config.yaml
num_hidden_layers: 16
hidden_size: 128
num_attention_heads: 4
num_key_value_heads: 4
head_dim: 32
intermediate_size: 1024
vocab_size: 8192
hidden_act: "relu"
norm: "rmsnorm"
norm_place: "pre"
norm_eps: 1e-05
positions: "rope"
rope_theta: 10000.0
rope_fraction: 1.0
qk_norm: true
attn_scale: 0.177
bias: "none"
tie_word_embeddings: false
parallel_block: false
init: "normal"
init_std_qkv: 0.0595
init_std_o: 0.0105
init_std_up: 0.0595
init_std_down: 0.00372
optimizer: "adamw"
learning_rate: 0.00278
beta1: 0.9
beta2: 0.99
weight_decay: 0.09
lr_head: 0.00551
max_grad_norm: 1.0
warmup_steps: 257
schedule: "wsd"
decay_fraction: 1.0
decay_shape: "cos"
final_lr_fraction: 0.0
batch_tokens: 16384
max_seq_len: 1024
doc_mask: false
train_tokens: 114000000
max_steps: 6959
dataset: "wikipedia_en"
Each number is 50 + 10 x the weight over its row's rms, rounded and kept within 0 to 99. Layers, rows and columns count from 0. The size before them is the row's rms in percent of the matrix's.

# layer 3 attention output (transposed), 128x128, rms 0.0824, rows 109-114, columns 0-127
084:52 44 45 59 35 29 59 51 45 52 55 62 42 48 50 31 53 49 64 45 36 56 29 51 35 63 66 28 56 41 61 59 40 58 56 48 81 47 58 67 62 46 60 38 54 50 56 57 32 57 40 47 38 52 57 59 53 47 54 48 61 34 72 55 31 48 50 64 38 53 37 36 31 42 42 46 30 40 55 65 48 67 42 45 66 48 49 37 46 58 59 49 47 55 44 54 59 58 48 42 43 69 52 46 50 55 53 60 63 41 51 41 42 49 56 60 49 65 40 46 42 59 51 47 49 56 53 57
073:51 40 52 41 53 35 71 45 53 49 43 61 41 53 50 55 42 48 55 54 44 63 52 65 42 65 44 46 51 69 43 61 46 52 59 44 46 54 58 53 43 59 79 46 56 59 56 42 48 65 72 41 36 42 52 37 65 53 48 58 51 40 75 44 47 58 60 68 40 45 51 46 52 53 46 64 50 51 36 56 48 38 50 61 72 49 57 43 40 57 49 52 49 45 62 50 67 56 39 46 42 69 49 57 58 72 57 71 57 24 41 53 44 39 66 49 49 57 50 44 38 31 62 46 49 58 42 40
088:59 63 53 66 47 29 74 41 42 49 54 58 47 54 43 43 58 53 49 46 59 43 54 70 37 52 53 53 42 66 32 56 38 49 66 53 49 46 73 72 54 32 54 45 52 34 41 31 45 76 58 53 50 39 57 53 56 36 28 45 50 39 43 62 43 54 61 38 52 36 58 59 53 52 41 44 63 40 54 53 50 54 44 59 55 48 50 59 42 59 44 41 47 37 53 46 61 56 29 54 51 72 57 39 62 40 59 47 59 67 33 49 43 45 56 50 49 59 46 54 45 43 67 54 40 60 54 53
097:47 53 52 51 45 76 34 48 50 51 65 27 57 38 45 36 52 38 45 44 38 41 53 25 52 53 59 67 45 49 53 46 65 53 41 53 55 54 44 55 63 52 34 47 43 43 39 51 52 37 35 64 60 42 47 56 42 59 53 34 45 45 25 61 62 50 39 30 68 51 56 59 56 42 43 54 60 46 66 53 53 51 55 48 34 43 46 53 62 42 48 37 54 59 49 27 45 50 52 48 47 26 48 51 37 23 51 29 43 57 55 52 51 56 48 55 57 50 48 55 47 66 40 60 60 38 43 49
080:48 33 51 45 51 35 66 52 51 52 50 68 54 62 53 40 51 58 41 48 47 43 50 51 43 43 53 32 47 42 50 42 54 44 60 57 48 43 43 46 52 64 61 55 41 63 61 57 34 58 55 38 58 46 55 40 56 45 45 53 67 76 59 55 26 41 51 67 44 60 39 30 31 51 62 44 44 55 48 49 61 56 49 47 35 57 45 45 42 32 43 71 61 58 39 77 54 54 53 45 55 60 59 54 45 65 43 64 60 48 52 40 58 50 38 49 51 51 55 52 53 57 46 40 21 60 51 76
084:62 50 52 54 43 64 67 53 48 45 59 59 47 51 50 58 35 46 49 47 58 35 61 55 54 49 39 48 56 60 40 53 52 46 47 47 32 47 69 51 51 31 44 41 39 42 34 50 63 60 59 61 53 59 52 45 42 48 22 44 72 52 37 47 41 40 42 34 65 35 54 58 53 63 49 60 68 61 60 50 57 50 71 63 60 39 34 55 50 52 44 52 59 52 28 61 46 51 50 48 59 44 34 50 46 53 51 45 49 52 45 69 62 43 47 53 50 30 56 64 55 38 71 60 39 51 33 30
# layer 3 attention value, 128x128, rms 0.0842, rows 110-114, columns 0-127
073:56 53 64 49 68 66 47 47 41 62 28 58 46 41 37 37 53 56 61 66 43 50 44 36 47 57 60 45 43 47 43 32 54 47 62 47 53 53 40 54 39 45 47 54 53 44 59 57 42 38 52 77 75 62 31 54 62 61 56 36 42 41 30 52 72 51 52 36 48 61 64 51 60 44 52 53 49 52 32 51 58 56 51 51 59 68 65 63 68 52 56 43 50 52 54 38 57 35 45 51 56 29 58 66 52 34 49 46 33 45 53 55 66 47 46 59 55 48 61 60 50 36 38 46 51 55 56 49
091:61 69 54 48 49 55 56 40 54 53 43 43 50 58 61 51 43 46 19 67 50 48 51 62 42 51 78 42 58 43 46 59 51 43 48 58 45 56 44 45 62 42 35 33 60 62 46 57 52 54 43 73 84 58 34 61 54 50 38 53 41 49 48 47 65 57 37 45 51 49 61 55 61 58 39 50 58 61 54 54 54 55 32 43 50 39 70 42 51 53 47 57 41 54 49 55 46 54 50 61 55 45 59 69 47 52 49 56 64 45 54 42 58 47 45 73 55 46 63 44 18 46 46 60 48 61 53 56
091:57 52 44 57 40 40 52 60 47 40 56 36 55 39 57 58 47 59 53 36 67 55 41 71 54 40 43 55 60 55 42 49 51 55 45 55 51 35 47 53 42 59 50 35 57 58 57 51 52 63 44 33 55 58 67 68 38 54 76 67 63 50 48 57 34 66 31 82 45 50 36 55 40 63 56 55 37 45 55 51 53 54 60 40 60 40 48 43 41 59 55 56 51 48 46 65 36 55 59 66 44 81 61 34 39 51 51 47 56 52 53 43 46 55 42 61 64 47 51 55 38 63 43 49 55 36 53 51
084:54 40 65 66 48 51 35 17 61 53 64 54 51 57 69 42 49 50 56 32 47 41 57 41 56 38 50 29 51 44 53 50 47 44 53 44 48 68 59 43 60 43 41 56 36 45 36 37 55 40 51 46 31 53 36 45 46 42 27 58 49 52 37 41 54 30 68 34 57 48 47 34 53 55 36 55 47 57 52 39 49 46 54 59 52 36 30 43 57 64 49 53 52 48 51 43 54 52 33 34 51 20 49 53 60 55 49 55 41 52 48 52 41 53 57 43 46 37 50 46 59 58 57 40 52 72 39 45
087:66 44 44 51 49 39 56 52 51 48 56 62 47 74 50 47 42 62 35 54 62 46 49 72 40 57 51 34 46 34 50 56 53 53 38 46 46 52 45 40 59 52 21 38 41 56 84 50 42 31 43 47 69 46 34 58 56 49 40 67 46 68 47 52 67 49 50 62 63 46 53 56 45 57 63 40 59 51 37 49 56 61 41 50 38 62 63 54 64 41 47 69 45 44 47 43 41 45 62 53 53 53 48 53 53 56 53 33 61 57 39 49 49 55 37 35 60 46 40 35 46 47 43 34 47 59 56 55